Each number is 500 + 50 x the weight over its row's rms, rounded and kept within 0 to 999. Layers, rows and columns count from 0. Numbers have three digits each. The size before them is the row's rms in percent of the matrix's.

# layer 3 MLP down (transposed), 1024x384, rms 0.104, rows 255-303, columns 0-95
104:571430454527437499442483562475502444531504606419477564485450459481554459517462443581474583467614505488606516436514570503449508494503493480472566429522448504564484472550483410484498515541476530480545520618471431487545476494551543480490498474530592594529500383510512538555489545607529622469
087:500520514476593518425550446538536539463478528440439537482474511416505503489465499447472387530514500463598418425457402500576525564571465499487569500468406537614474599501493586487465409486476442501476550478593437554498504444543461525549580594378466464496538555496479501510447508444512510526
103:573515459469494445586458551465526499509480521510491595510526496465478528521435470473336458561463448497542503585510496512509458521469526486551449485538535527487351519491566475508490542479540528498518556578520554603520472525592485428480477480451453532459400464455558552558529549505444505575
089:380574441481427437485490516464366537558462505461504499530518502604441492556541478566511390502414428514545483536492453412541465510461498490496470550484528482550543481555510460453525510469511444499471537454495489482542529599468552549539468496497480504476529403586474589483528417462517553537
110:417507492433488573541588521510436444444554474455509510543504577535523493389535489502499468574570488455551429480472544441539507521441567474420435468502524466514448503441514536532457507548592484487459646519565536470489420464411524583514508454500462473462496469553532474415502539476519457430
101:584509432587526445460533560493452467515509434483528404447474501524527564468551544399460490544470578523523526501437675462474480427462586497422494517501521502503607511500530506476527550468552434533454413498459489462470555426558510609397514446527587521527554527427494477479542475470483504542
096:527537493468430458613510480527542531541574454520548584491503491441530513583472505526528488462470607537573490457550465550417504554455500467560463601430580422548468536460540496469484533606413567526420502636523469500521521369446469447492526601486485550480457580497418521527557499545534506518
085:504438538521539440483499523456494479421540565481573583537503504553523442475499545514540504511461426495468484401452519614544541652399444452556474501510548473439500502390533469485495516521531461500574489483467514459510516488487475576523516459495516568469474483550483506398445473449486444469
089:508563448549466466510478542526486443453439399574439551499487483383668470458457479488503505507487439526483551580482522451513576484510546543538566459466619484543464552524575508521526532516538482528518529510568436431516571566482493559422459406465487489532484526452516506449398471507505585520
103:461524389503441427514546452536441437401457521539485561508407434504562491457434497419499473465542544372554476479489529433399483449534513532455484484472476478565587511514552459542512466544523473523530516483528447411484551580465447512456453515644521546536487438487561525488544385399475497549
099:476546580509449495504463428552519433460481530464443412542443512468495582610473476511500460493496554434459494520565500431505466483522460479456441508487547450590494447501431486491560493559571493493459493495428401535410486500508464458514567488517540553464481412502502443464463495559463483482
095:422409439441481462478404547537392507468515457467525463522564522353471554572589575473552433523490497555360463461473521411568492479549548593447511567543511449519496528502376522471535410562568482527450504533475457553408475505515508472464458505495576400531549488490487397529528507535508561488
113:485533445517469574631593407483524531464413516500495540428534485494505453469525520560570534493466419469445556487529483468484458487579528513525558476525500541593473495434548485398522487632531484466481488541453429491473497489448524439472515538482532500478418402605470498527494533485531501483
098:512512519512470378462506404535551494561499538550478547427468469533628416463506596456584517510504538500541527510494468578397415454599554568492404604546433446450593422543465589512534471546564487570452624603538478535470588509526372492527531527507489511562479507647497475474522583453447506440
096:566589552413498456440396481429540454500508441480407466521574534473521463527559458576573512474476530467555409497530461514492483416471481513491535574546494632553563537545506502594515475459569518547530519450484541508425440469540578462487478506549505481560460481499574404555448507480455496427
106:567483493486516502451497540537508415616508498479489552509542469567406554454459487587528462573556470460478475414508535504480541507503526438545469467479524406469487499521522423498480558461603566405457555435508498515520531555531548520472451547463602464505580402482523547502504460484484515568
092:558484525460550490513449530461525484403550490476411484517506442613465558494534529499438588576533455482543495522621415489443523491571571512522503520477476482526488625518553557447542473551505534554513537379478456445449580457469515631473525520472460511514551487517511550516522484579523457538
119:493496611534481522467582501460529588574551597571446519448473455435460480541494476604509467440408506558501528458415512454472430530450481414479488537514518450452577528484454382525504465507503532474452547503528527530546541493460479575412523526456509513426391475465496505511542581432496521506
114:483597487451568503499467461506512598500430550508476494564571478544487502530528603553532430547487404493491461600440469534511417464525657381533507521564451511490520454454484487622468421464523554550473497521459528489554460533463491467488556479508493459453433463462444498510494519530461494373
094:434484509463453509504507563443374488503496448373504520402573467475574520533513506546552514550430497496470426430519525461485441548555448548515514485624559529460512507591526508484530519481454543517545398536506401564451533469448522568444425435491485460496538459482571486565431508475570418517
098:449526464529504418451515584529478357446410497522423469484488402540518535466510437479548450452498510572461446503442514497563529453554500507494510547557411571530534496506531481519494461549480565423511547410460494596475423557505554422509409392422476421479497450526509499504534544539485554571
107:510502481459397503612474566569489492517491526460505419464623454431533543456521504438534461433523490463490495541489445519580463405368544539565490526542447481598519568466533485522522522432469520471438582464537454451470495598446483489569428458585436468544532550446511509529507541475526535600
093:458426515546496506441516554535587533479400510442507436477515566472518389483503539384492547507537403513401531431509532444470354587447583423433522457451424508524537527491440452566527507553463522391614462431523418478548518409648415475570517446551534486517564474444459541520564408453465524486
105:562521564511401476499536485507535526475472513522450592543512554607445490484430479439521545489578554509542467506477563430445389513532532538530528424565489488598517445481414558518488536582510553436581539559443429571529466460554511473579498432477488519608529586501487574471399439552491543540
093:472528475517488577433598521539506514460487560572511538475340437468440494501506487462467549377587407493572431483518489500536405452494532538506552496541496468482533500519455492474460537526568552446454529465445610426535492461579489557428587544569532480486453495571450463539483452548440527480
104:466517538496534530517468568427563494464514509475556463478516525479638428520436510513490485486561567463549399594506478452432539534465421542523536494443589551510508493389485412546489544395526550543472607476455469458537526436553446472538497419426449476599467416509578461384517595583446471466
107:451496464493497491546441554434507444472432567528540513450537534470455566471547440524429523441435589489533461576472495563574492505536461466430523486534475527583426575595429471480582474497428471385480474488468524527488519529549474470507505573642472544578513506533604436466483509534528403490
109:582426380466502480510486489560512600534550528495577443485481543439547589442482480478487378381443387501519504495499534408585457507565531485567469570444511537521532595494510454491549504434499475580407416471462506440570451450461540512501500497581539494555500561504438492441428539506479497455
104:467468546518475447439519478553472442421495510556469519566436424450574500526500511453436464505417559490586572582450614437481601525435563494473516489481436526542497535522438577486549579528515524574520527494449430518538563462418593535575505507555463521407529447478489512418551523542464482490
093:486569576560464483531510404537493502557426484467529531499438418481468462516515555531549539478532462637456489485503587556437545441477467442449489540537459524493525495547494506498444530563541568486518526438526513454511612438508425558526520466520530470448458432497458597420469509543485490472
099:482518451551525517485488423508523528475515549450454506478458553468495446550485478454489627481526526545460448473498445554498571492495489481555553524492466508503461627526538465499496507498428600517568461500505490520490514522446501479613426472567500496526521528438448467464488521403493526369
079:509500479492458486529505503481427418500521484515595395509560408487389599533552474498455488547416511464503522472569427542491448471361598498568521498351463487529463503516506495521469502543439488537547385489551476475538617436507490425567571469475517456467452612464494440588516499529491509554
126:460523536504511421455561555474508555512480489513448583495566468440461531475462583473576520444510483475556470524449516552453582542602506402481499553444565518484510440502461472539570530533428467509416512468538480477426500497569471449426472512484517415480501490555500523517461574492513398469
094:483539466498480489528484488581565466500556512449476440497457532494574486552452476563468552482532519525542585491512451495575470557594494523509475553520486420545579524474567484484603474588501584431464461480373482507491505449449557495535553548508382498571548404483550523592517476434475517518
099:549634507563483458424547581462584516463468565501558525473470492549470523431540527562464430541460504543470560516582492543510521440452513521509441549478456574435435518497479543560527514499579544388490464461480537412579531518425523427499426441537483446511503596510468656474526552490444503507
098:576513537591534515488581550484496514595457539438528498463520446430478464505617527570515449479464554484415504435639421565377532442492504480606500438526494418464541599547512495496499545553552403435428546492510478524562468500529571466521510472496509475455518562494557528468537457498468451487
105:525475555382536451503432479527518439433545502572528451501485598473448533557550496520535475486441520446452513400449474485545548589544515521480358446595556522493481513504483497495547447577446544559487577459502481524523529411465435507455471448422523448420604558580423452450454490476510471556
098:544530624542437498456548444433525528522460395532511481487376605478518562472446441552427526443489492462513434453448475411524524545507499545457494502517551543418495525440591483523506489566536425583483511470445403511538501503508387458516491508510560460476529502546515522554595539559549567515
097:477490527496503378512592484535547480439516426561515519457495494561494489587739527492489449497470551550523449508500446586504536507510499485538554615530485558490562590529500507536478520446444535503616473502486541457474507517498499550550552490496529489467469454412443487450494430532477573504
096:545591436515459549575425523544517448353544459532410475497535484546476398448495492445608529515584505551512510474534570540446497522507503519581490631489480487432412508547463521455401498526442534544496438436433499477432477531507500505568435473448505457497527475635536552525490544517526481485
110:467594495502531460499522567483462464483484478446532436459483450487435486586544493541564474484526483528458538521541578470508462486491520549630531463561526552559485454564523433509513497413435467502555507525453525491500454506472471480531535435439468454499494472483590508508582486385499470582
097:531443582553535552621460406514529407455489429500541595514432593519525553504494448509484403458473485521488503547494460518457562442533567460509439501624573491501445438479502460457454510522510541507470518506557428518507472584479527599563473548525573514408590470535447438397495581576496496533
099:544600626509528565430512579514476480557542500478428560514541457507515411494567417530504557489527548479510612477475397531475425458553573489440491518464625445531476547567429501548512439504553547537531488516471418583498538502487511470561456411529588445534587507554521461494464536582496586438
103:494467484498510454444472564506423525515579439553563504581518514506488544437421514510364383483485591531487563510557437562466468425484429551499455576464538517564500500474511510435427484512509618539432476570510486444521547525491445530393506444567571432445506527542421488487585515523518429519
102:498537544520489483506488472455577531517465575432507529545505522471528521434519466548496452408459565535530583506497469465535532441541496455389549465529573499506484521493532469579444499434570547477497496550527426488499519539532447498466492536389488491434482551552578477454503567453465519383
085:490633502463559497448454451488540495480476490581488497483463555515492576405550540384516457448515513566449585428588496514387496513450533528582440498525426456559539540426439499487479449510494441443499470512470539541516426459526467456541530559454523537492492545476509467471533532440568521508
101:526459484463576641516487457513395548507583489568488452595476548457425477538586478438449475473531419481452470469444545450483492474383508573463434503579464695577468493526574503401510503495587482509518486543470517470419504544477547566465552533482488472512468462431509467469577459445420538489
097:602415461526533526487491532484533504567528465515417532581502512490486506563322599404500539558477548567518550542610499574500451483466376436441481469527368525578505539439560463476574504488508599514502546540523447480625434541503522447546522446544419504480446500561501562488523465581487417480
094:482571530514482465492479551539512478514519488542551493431458430456485561436444476436489400563453565491508533562527500508477462496558490548423536472520499492461393560469498466556511469519453544482482582494435445525557567594554529447489535511496543416524586533542485506493547482585524499542
# layer 3 MLP gate, 1024x384, rms 0.135, rows 256-303, columns 0-95
090:393524514471495457545519538462552543623479531554428537445389572492608442495539531545407578473475475456505551496580472488567432445549465440482464513528527442477488554557489523490541521526450542539514612481468380527563467499524511469467498523466592506409544484488517473556528437487581459459
105:421447495579568555476522582546498501434505558526498580534554531582491495511481415500559487484510497540454484484590456461545461572442616478478424449510458478498552571470451556433461592469551525375583557480463457494527548530464547461576557416516557467454535487568485460488454454517449461466
098:449486405523449556464491556370494468490494530489532503539539483484415540429421506488505527579546493496505514441530520494607516532545535461516487454543470516478516492468549501493448511511493568553562535499456451557550356464564368471529492509504583516452501535525556566505540465491522521519
104:528521566599612475547529509482506452526426441436517510539537556547485522417505556436506593538474549480432523559433432535533474484495438567490494475510546544541475501510461538464424398381513478565450497479498401456495633511581514503456437489481509585478467427528514517408504478600492520581
099:500531578457379508542550466513578574457497559447487496540508642473423543465550514473506551478476437502481572557463597545437444499467571430574561516535444460540429541473546422530466441521457551545514518552546487486503531487585482452498521434446488482566488441478586498479470477432511527527
090:467562465551475479476493577535545569431493552499519557430434507494589522481455486509564453441493521572535479580512466564464593411496546597552493591429513529520501517529459543542402574495560470459524505493627522530396490589471510425564516510422537435456483470507460495464508420472413426432
082:506503469557538430429442548426543559410482454456430406456505479562406553536518539524598395483463386399598481516580528466509437496573485535437619488564504367527541409556529562626510394474564513547514509464425560569563503456478516477449515452509562511473526439489502495593436523476543448595
087:433514472435540447462439530404483506474503477416548469537518425553560468418528444459554486555612486489510429470461544498502539511444496573560470468440529499553524457438505498458469462377487500535602470542441550450422461468431451451491511431438508542555493554457467480428489422433473517525
111:612524499413557471406431480523532510566457442439394451529436526501508448497521506455504471480366563482570551510498476434529541537429491485539505568537473487485439450474479543464518523504468492481496586509479567583468466460565497497569508480572394495463477518535453423476483496494527534533
094:518609431434442464536427531490621549518503457566502468563481550515530495545480482545512416467442425519464492537546452463547519418454404491457538538426553428542348514466500472461511488446470544467504516473486564498532421397510489539449506586492486522515573481514490557502519558558427465513
088:384513496551413498543547560571411544540575545586475545538527497560481449521495522520498550471483530382659492464512565514580496477468359493470484521493463566542501506528613507469507563391496511533477504526387582483395510553445557551501505482450531547523461553535494446476543526546628414518
112:519516485386568448542564525443523470487407444539555498486474564519438486427449598472588630485441390527438481442551487495498484499503489567462467422457556525520500518459565541532529501487537587521482534513490564588500492610561446469493502514537523472421443538408482501536565476454410499531
101:518404478669535490514535476508500456504480548445457581467492461523623500506533502446486518508556468436512456503542563511539369544495482519525587512486390519468489473473477569468478506500451462482608604518507434547521505430395503523506440581395602473528452574486537518545461423510409462512
099:512456506499511449461559514545453421506560529442565469489487484527402519475562537498480403459484573509559506527594645451558466481531541517531464493508494564499550525530517554499450445475509558498553482465470542481522538475469475494468550485501516577463414458431530482534509474531558542458
094:602473585533565420505467528518504496504627537412547534517468418509452538511589487505541490442511377569395505564463375525480463528529573421453521491633578460475545500549535540587540569496549431561441509497563489584441446471542568430474516504456494592481511449522563508497546520457421538468
097:508541492481486472406525499519442521563524540513499521425514426663520412453512423515486568529530529558518530543451468492462542425581563493494512481527486540424457503496519508532518538514555577572438513426422485410529532459535444501382554401567458640546505531586473476550537553541497522562
123:616518451477546487518457462493505554454566505519546439502474500475541457410385548428519532461472540496449523526553525505479491527484491449548572567565521538508510453454566605481525548592464591473566373543457470474475506468463576497451513460468470535415483437551534490584499540536475457505
104:507504552562451483545468466459372453517511575522430485542464494513497434602519578530477500458537465563453464565449501647492386493452491542464451495507483532527510557491481469520556470473453505566490474502496526485475491354539434478397518471416520473428403467544497477514441555460434362545
093:498518513534488434475500542453520557433587494554558557499383487487535521538414371561554438564492551617527473472458463610493465530504419524452538466517469529526435553541547489425453434489531473557437589482492487570493542508502582578591459440545438459495570464520548457595495482549495547525
101:463568607548563546592496488462410528415462493501539503599561489535524489524350609486538534503517515563449543440490453542465455387528525544454530515544573654521476587494497415512569462469543522531424561497545588504531463530606500556570503541515586523440584405487483522471488436444550418599
106:535433504486506501423499524558494465450498531504505573544544472560472480429446476459535462480478581539500491521457450452493521514534490522441428528506458547469467535489439485493563532449491493480516417435514458481541555466534465547502568539514456535516438499445483531488548513442486558488
093:535426423517438466489465557539532409530488513482430496577464510540516482495424461565532554559462559507502464456562536597564553548402525572541528422528484440569460542491537490507534558407468472495430462482501507531471511421554483471529494473466450485536542476546529516501420576524586486417
100:448500509502526507522541529371356525492470525409422517534553558560495468420439526485513539532454544369603524527527475489449509506578555503573534532487511474472506533502464671528485564502518523532519542574462511427479494480426438584438510522515483448571568531543481425537430417473458520516
094:469542502483565506441409406471444472509525448451453476525485488480409515503589528452508462583491561449495505443435479521523547472528508564518538499567464618431532559482513459596524590464454506426506471501521622551488550571571529604565568521438575486557390510469531483518490540456454538559
103:498533471546609482524533527451549451525490425491445497573466447502454422521479490491469492558473533517507472495492573549445567455498449531527519551474467607493538574488435540481628551450430599505417434517626525471466473546470499429480595465478513506602501432467464513585466569426456430481
110:449486477481517531488472446561463403502496531401478511555480516592461524527540554413438504570517483505526574495482518533519521492515485486479515500463503427541505510478545426523526566532508543473477562476494615489533523424545443581546445527534461446365435427485410440461418512482463441470
102:470526506559421550431466457510551574551382556460483479506555513522573539399478444447493528543493403498396416498487524476434515467413521530444516498478553469529545494502466560482626446510514504525483500504516438569524579414513528555443532489494465476497520545514488502522570475498460510455
109:407496547499580518568462575522449462520485535498536480519542545495420554500447491469619434539497522411480482511524466524593476426472511675554487640507468489497482580541467511622512474506411521471378456532477506512516528466546515488501497458604507653496524497511453555496444441448449557435
093:498407467478497522527434550547453572490551476543502500438442464558441499478474425506552536543502580452420585507482602450577494572489483497532546507494590499487521444506435521529497484433506392515486473482434433417470523499534418466508464485523500468555501606516456526445494569531481465525
103:496491507516485519564545554528453568545502574510478605506483513544580494433518512550476426508548534470635422502523433508495491512489488510536495449519469473492519547591483453503462523482546524580400508505521548601536529450519546482566475485516409508566539498500475528466417496551516504536
088:571604522433515484446523512509559459561533485513489525537533527432447446448507505426575507518520454522518470521547417446502511486467552532476416480486547523466518534510506500412557550530588552472509491477495443454571318480523475419495583478577523536477573517383555494485541482482540452468
125:386579495544528442465478412529487481451547425560510469567545454534420429489446530489525496547504455469555525377583478509542484465378452563475523501508471506572562647525456508518542506530523481499466462503465512571488449510445507404449511439505485522460422585437496542477518538375518535506
090:593575562488456454446538414510530459433567590501542435427420567510647385487578516464434519485590438485443596531435546490568466556479413529555522454502489487470396489458530438485406444591583413487545462473527647475548455517481428565530526458506416566519541513560431495417506522468520520557
099:551525471392508513453522490542535360573321556524560445589519492488482528485491492505551528440543511533454497515442458530574508537508548468551596501536579503491546477528548510549536499506481498443449523584517527522586448619457442435508535468527541460625397589533567471531559465515495475515
096:545537493498472523489509444480560508434537538473497567563490554538468526447489437474487516497490480464496443539506474474528461559527517570398498429505492546532519459452543503550521456523513540518518522480592459499455510488588499514403488557449592521491501554433492497530476546445455477395
105:488537603410546452551437495504552530454573494565472567482535504457453451492556550546553486578518501520466512448511449406550525499538567478553427503546530496445465521455517546462509433458487552428496527451468570560535437483479537407548504447537571572444476527623512467639512580593410498544
098:466527567521558604613503432471606531513537500432558547545540544428575518484440568512498481510592467473547488520501517554493514426497482538587518504559443516495563563530521540538538467472473444528390414621426545486482499589477429516525502484471452538462487427448435470590483452459528542451
092:418548447590404522611479346552534490494430578435530518525534600479479517555504574589548510481423571464463503475459555479503542492543490458495449481486524432464459457505480492608588538504498448547552497570583550582541507496474511496440462524555574472414510556494518520413524521520361537509
098:490496492525580425498456527524515511474479453493549496426428537458566407510514610482508490407440530497482442557427511507512474494575470591524513448470504461518426527337532514486525557544583479551376545449474504452402525342482550516505572429552501462562477449448533476520462479472416507439
103:574445448558573497533537486540457463489420523583522542467498600583456497527402654534503465537463541522462472482497467476460546501560405505461539449590448515535434571464408505504502508505456548522457517563532538517358473377521506508501522402526449564441535556575523453581530416412549491635
099:497501485468447485551514507532480473440494526478517525500465515530589446458550548475414509455526439423534461488542502470513544482442472527468498438539466464468537441544539544521556392463508442560517563500504480398494447504592510469498544485517453468403466336515514502459546524449519518396
101:396507501521483511503496574390495562488494447537499554425608493457492457465486480506480543517481482510640626546477471554379506436554576491474519501578496535530518513628522537505501532551488422526484478624507486520483453485509469385564531486516575501540480513582499537443462574443470531422
098:560537482476511565615467491532480466490485456547490457537493459427512532495543570510592481478542533485504444493509426478476470518445523587499435497346572577508546493375555606449466445478437480495574472570476477508534416363442483526416418414449421572453455515436568491532457593526539512552
099:401464533503539509516560517441447505560542382468500546512443480490516431428495459468435485466469488567545511454496492487500487474395510433629598497601536528480638538513442568561517458572466487402423532520539498521609544500505500521484509599579532518458479434535501568562549531393497453518
099:525528451550490499377496499438546489469511564482533471502507443552505482468542629477520511463531518529485499428579376429538491543507517440513439422499537572532482502577494516516512448476451470507471493467452529537463539485505522483456469505443528555553570453441523525484497633485485497463
106:501513507475459441617622508375522555536404409514545476615506450524374435475523430563522453525412509434442556538547542525470465443485500530560496530498513390571521531480523476521550560528591487604566478469570468487513581511651490579542494381468517496506441526543483539566386443520523519555
095:491542491496379525564505423472532574415486489456454517552529529469475472431539421519416449578490427561528441557596514423429570598516495538616462530373535488489491477510480499368496449436513455550450453527588482423496495444619507525439447504591521549565340475555503485473501551423508448476
091:527436540444526587490354579519561476492496520477505530534517364658454504539492514409444442611506449533519576551409498594509430558549535473467470448450495501432476463462594525417490559539623446484542555604556439467489491509538573539466593529516455439504457485470492394484497554481402491482
# layer 3 MLP up, 1024x384, rms 0.144, rows 256-303, columns 0-95
092:547459412491526496504487537535430433451520559493476541552525456541462582584457535501508470529466473497492474470438495541408510556451487550526527466528431519475475517478492463400452532440472525448488445420497564592472603486507543431437519468469363622510444461502564538514498481397500509509
098:548383432438473560403501564515506408523491506456563440532492501481492535475535504443428448466581567562494445485566400454416531465372493525564605483560581561482535466470513463472479526486449475492582553468569506531536562484500615412586529491570527409437511509550521474509485416471544588519
098:441459479458530538528393434448524486428514475389443468526538583543423552552507524575431546482546467418438546432480470509427565491417430538511518442464487515573466566540509478521496614446525465543576542580500446548392549515449497472541547513520465454516520528506499459503487497593566453566
113:474513528573496488425473418500450637523447533580463517456481550502581565490496434477583519463480504514519499505581480543418519408478489519520566493540485498478532507522539511476631490497417508427615497462450508534509451478547517492488543485463492468573439462518484500485485489572592516521
106:425522505364537507518465501500530529485444549463506482501582610445437485487374462461554445559404562535524462526459602469466456471507571551465496521522525494393508490476449524542484417506463433440491438516467489524428518590445511489372528535475452513483490540473502476446493517425498545473
097:548519452508506500482525580533582523578549494504483500384516485502557482489470472455431493423552544558450470529480529533544495529545544397525577563498583493607513622517571524499538476469450427603510487459430516529516602565499488374475458470512476502493531448587481461618404546486458502537
091:491536523500501459490498614522537513505477500471550417515541420536509480456437646548519569505545585476545477489519452560484487501473469550525523512483529542561490417583492509403383476431547439403437551389481504463431522480584528423439423506507524406565458560413515530486479531433598480479
087:517394388552486487502523489546567529515501556479554543536493578489388476361438463548525493525432519504546528518461504590524485559478471473553482542447445574573510557539557486469530550533413471516449565513479507464481565437396553600430499525518506532539565399414503534517485510541570479450
105:417538457629362511579523478592600482436551462464552481513553410523517413479442558534448465474604473491442521462439446534487577533546492496448491505557483529549608620530495527524543611440543501501527492485538538599612498473519533534560560492478620429528539593447512399544507482480437499461
097:470466482357525512491566466466514484451529456505476489448509418555538414440447557463515547553545453488452489596547558611459487373480437516351550494547422464452511371530488512523426594522552497564571545449515508473547533585507528463509556597510482460488521516550471522486476545500546417547
087:449531412507463452518536490540484440519519466543557485510569521489504486535555460459568482437508581499548453558588570606489482476459487453525468425521561490536529473449443472481519594559485479490457475489461533528432556425485528501507388471499544527422541474446498522603394478492459520464
103:465471559626484466520501493466485467515513539522506494483551502440575488557583569510565491508477486507528503464492464470532499490576476444493570471528539502467462499651501590451517507509479540521571424504512513528427472531503473476544495513485568513422446495553514512465453506467498536473
105:514557493480548425496504500524524447514553511428555466582404443518539494435511423551576467516562473470521520455465501510462492535547501492452495564564497421585502546504477514506531484594571522514490414538506480634494501574504523481514495472553477530551484575460395515564452477535523592463
099:514502433416434563457471522564479562496607429523608451497542503551564485528452465566494505571436612505536472505496537558453552526531468453520468527464557509417576502491457545468561591512576466535430480550455468553489472486490461430547512491581587511447472499501452580499520470552491524465
097:491504484618509444435503505531555547522479564417524516526515555541515436487497515514379483521541529577455489558547387528427526556495551485516446594586428465576471441491500522483519415447539457509451504526553576508489492452432431489574397534454368540412523502568521399464515412580504578551
098:452516519495541553485594480499505456516498533451494524398488427603547458509416486421572541518540476504544502551453643466454482511601493474525543453474448522481490506494504507447443558511593533499542511469494498443444495470564467559558482551491464500472563464529574543623467518502494539518
122:411514511535552488456535526551507417540518571397459555414464470553426530432530539572478576422518477502440460442565527490477492510537487408472609446403513491514464489566490432509549512486416468583524531547565457526506454534454401550479542502542525513496466475473544494449561530495620503512
115:465464504549470512500485530552584520415437385436513471465496475532429492379464409501471458478454510463504507390555526565588440462562496499543547515547505519526502513505481543487457474526387487544602591621573503507442377541514476475485493466516482491461562517511432552485520426568487568467
094:450467514515517412543560536428517540482506499418481553581518519550485460459425473458577531510498478573485411557451415463434457601462495452548510529492540496523447459459508510514550473523464420528538469562482583591457516526375350411464514492568543409476485504581429550506525617553571528510
095:504525543493491529406558500482447533421471463438492500443471518431522453435497481478433584517527530552455611511534432441471505519539574513459610412530416472532415515591491454566466527534416444472606584546493560440438570427556567589484473421472510461470543525407427484478528550424467419533
102:501485541546457530437509489488447533480503565430517518427619512544391485518512400362459469425487499540495579520535540563447532494541523487530505596542430472581504527575540493454512628466472478411493576520526428469554463542502486420515472522459560577560486478510442476564461614555485509550
097:507486348451435540548554515499563397486482484525509435441512505562533461478488429496514509462537511532458502492517575543480476529497585571477531498513496522629547496471500457465446471533523505515398572361462478511453434526484512470478549541519503571565531424462471567459593509530525525485
105:508457536490531485536407460486429376601469485596421418431497459599497486543566572469396493442466568485462589489441532433562423541465563517456570549482489480475473568461625523480520501524503482513561507517510546435520488556465493433570435569477522527490555465572480504613467503595454514532
091:594502438504525546523456454508388507538516482454483552449551516542476491520494428468489508560532432501545541507524505520478459476460567455564517596405405551533436457543531430525490373599467527475472513566512540547558478473537580398517525468551492492462509495497563454424533570494398391432
106:597471451535498502528484517491427490540469594472479556424500390538497579581463531530370481455539476540495461510584496466599639492570582491423509497561518442406460498507602489484585502449506483538507531480542558477480525626463513499458483513458460485461473527466527443568375492422520542396
117:507580541493440433568428456498570510450512462448538400408545569495526536454605537467580450428515429562435548432469527576469594495553532595481540456390484524436453520520489423575499481498531456542400552652507491545448493468529451396450497515486546407546457457459434557451548570556494441546
097:539550462459413494445529472469519544470493399553552521457567500495520515449496422499560485616416477402552554452462533550477554408436587569552535488534437508521444543505523374469474483520432491497467471581551511460591491534596440524594510482460607548489494577413512484411519511529601409511
101:533483516487541547487486528521458451459499560615565547484522583513496569575363391495502469534440486448495454439504571519593465637457492479492508462425527546529544533512495517555537477581520499613473569531485534539504430420444525454568472411481476565462527387498500569483404572510441451544
095:501408572491475461396405549446492472478457463470499495500470503556467520480496477476522470595490504530480557543479482609468553464493594457493550504564460517561404512474449485431529513485524524514458465477421542530487507451462444535553558513590464581434436536511544514511464484476517523575
103:515473456508474490526547473595496520592564456470422466509501504492610517462472521517465448549584492557471536508468524408607474476502487450512538486491544568495493496485497581404465501449427385459579519467426477542523495488495562608518466417468388492453537509623453488475506507555500438522
085:453526493495522481501474440455505528557455431552505540454468466519497545447532466469540522496472533519478462502512441502473587397456545485520466502589563518591538547534439541541485410542457488491536448451516428421532463546437482523511412464500427487457489454554585525562588476368506501537
136:545437505395460530600516565484428483551454563429456481396534491500532466531573500500526489490504511529509506504458546428499571560572505497446500442361545462417408448483568520470519477490458548497474532530600528476503522446567466513514517560531500509560501463617477501558389542633527440457
091:649470424539467525463522478569505497515559408376495582461414480570408467526561560562522499485536550499488512434449512455517459573543483527560445481518437526455490466475560483552459568475575499606485438467525483544462466520552518507511407505581416585541403471626490441479469614552465511490
101:514529556584477459456515526507527563503521574451409541492548534464431448514542472529528514513503496541463564387472356532508485441418544517478497464548461521484481468482512439403541538425481439536440598439451548472496462493493550549447510484504510437529535525474567532438491510496536514508
092:505422505412616406528527580474473479489528505538536599447521500488531592461484454559426393527589582474570612479499525488562454501512500479484455542583546521544399465543521523507504523511484496542532526557547453455489474490453485445543463507469495548524486587503453418480429535479529446480
101:441451509509501488455454497483490461576511560527422514535401489445486459522535498581562527500524608400503477505540573441498395499589493606433527446574572519542489544526455549521417518542500430503501449545553549530488455592555595512560536513483490560411530485480528495496507453523439511503
098:553475484422493533434399379605526493485487579412465523500510511501467390522372503560551512516552510557542523389520473468467511448487531447532578543424529516555539588496527531487463526549448495486368413462523578493571377555577496580540514500542569516439438559488557463514455541466529510548
101:453551571601424585549527456548458426495448525571506560493512507433536399562458545491485492538463607475405481451472452499505416507577582560478478511481428520472473392493426518585491616443528425566511544506459501517503500475560509485580457403461520470515590514526531571424516533548479546552
095:544523465505442416506483518597472508536450504401383491484550468462532401523459542492358508506501443514623547463519530439570511561541449531531508536519526462512469517446472441583490503468448530456510513480449475501520495471479537493497531493431489574523578555483490479494573395548479454510
113:424434476550425564481466551516588615525596533503541532410563486360512446433480492399464561494511498505516600487494548466517441508446570533510519465504539455459475450459510516563455537412505535404599506519486478531542460516481501468514440439512540470336461507490481587482573505624440499493
099:537452491417539525584467513529594512609451475480446459456482445489548506471513529517481554491590441542520495542554530517618545530506495490526552510412511556493515467398559453449539548478445494456575515525530463431536439486460443452550552552641466486470476482529494626420527524463528548509
097:439480495546486454543500487550464519521530525608453561451436594551435557446539485489476480483477419523547458495450621492567485411539452477543397480546418558472525495560484566475378415555462441522417475508515472473534494441516488492503523443503516486499508500419496448543565505503608500573
103:479433467402519480469473467483492530455520481560474541559439562536555511454480518427438508551361468461549419456542458514463450455507526495473528561496598545464570471453524465471463513487362515469548513543608449463558493398525477512449458554527530534422500405503429407542589593506476566525
110:522425463525445466477534487487502464484532499528549457482555469500501506546484533502464583477478512623491493447561470487482447604441511436526519477517470464504441538471551568467474457475455559566468460447530579549539458527552466460534492456556571481472472535544560492527426480586481437425
095:434424484386501525506499565604435523478541532499479548548407572478517502621531543587465544428523475472443573538466563436436495537494522565494656507463478565515435447508460529513492582481585525480473555472517519412544501596468523600499499516512459458451480483453519529459531357476549503459
105:413480542526438484543471530546503423505456492384446485498468547532435412490547494478485469436516486543494528539480517580488502465461483464527447514514553463581498468630433586540544485461430501452438405475523456529422438436459479499538502412580397465536439507481509472589440535542499518467
098:502533437467482505489509497464498526565514477557488533525582452507571524565438487468519556457512582422515495547412511564522478436557492523539457476599463411460498573452500606618424505595575538492471561547427416577497480473481559489461548408456475490407581494553476498494597450466497571499
087:508414540468456479405424524504551459490472442422495506528457434537473508452421507500464395570474447495566412548482514575451457471608518539514454420482519455441521555432442516541510489575526431484547542566544500482544472472628617495540581518543464473512486535586442450532427501585518563493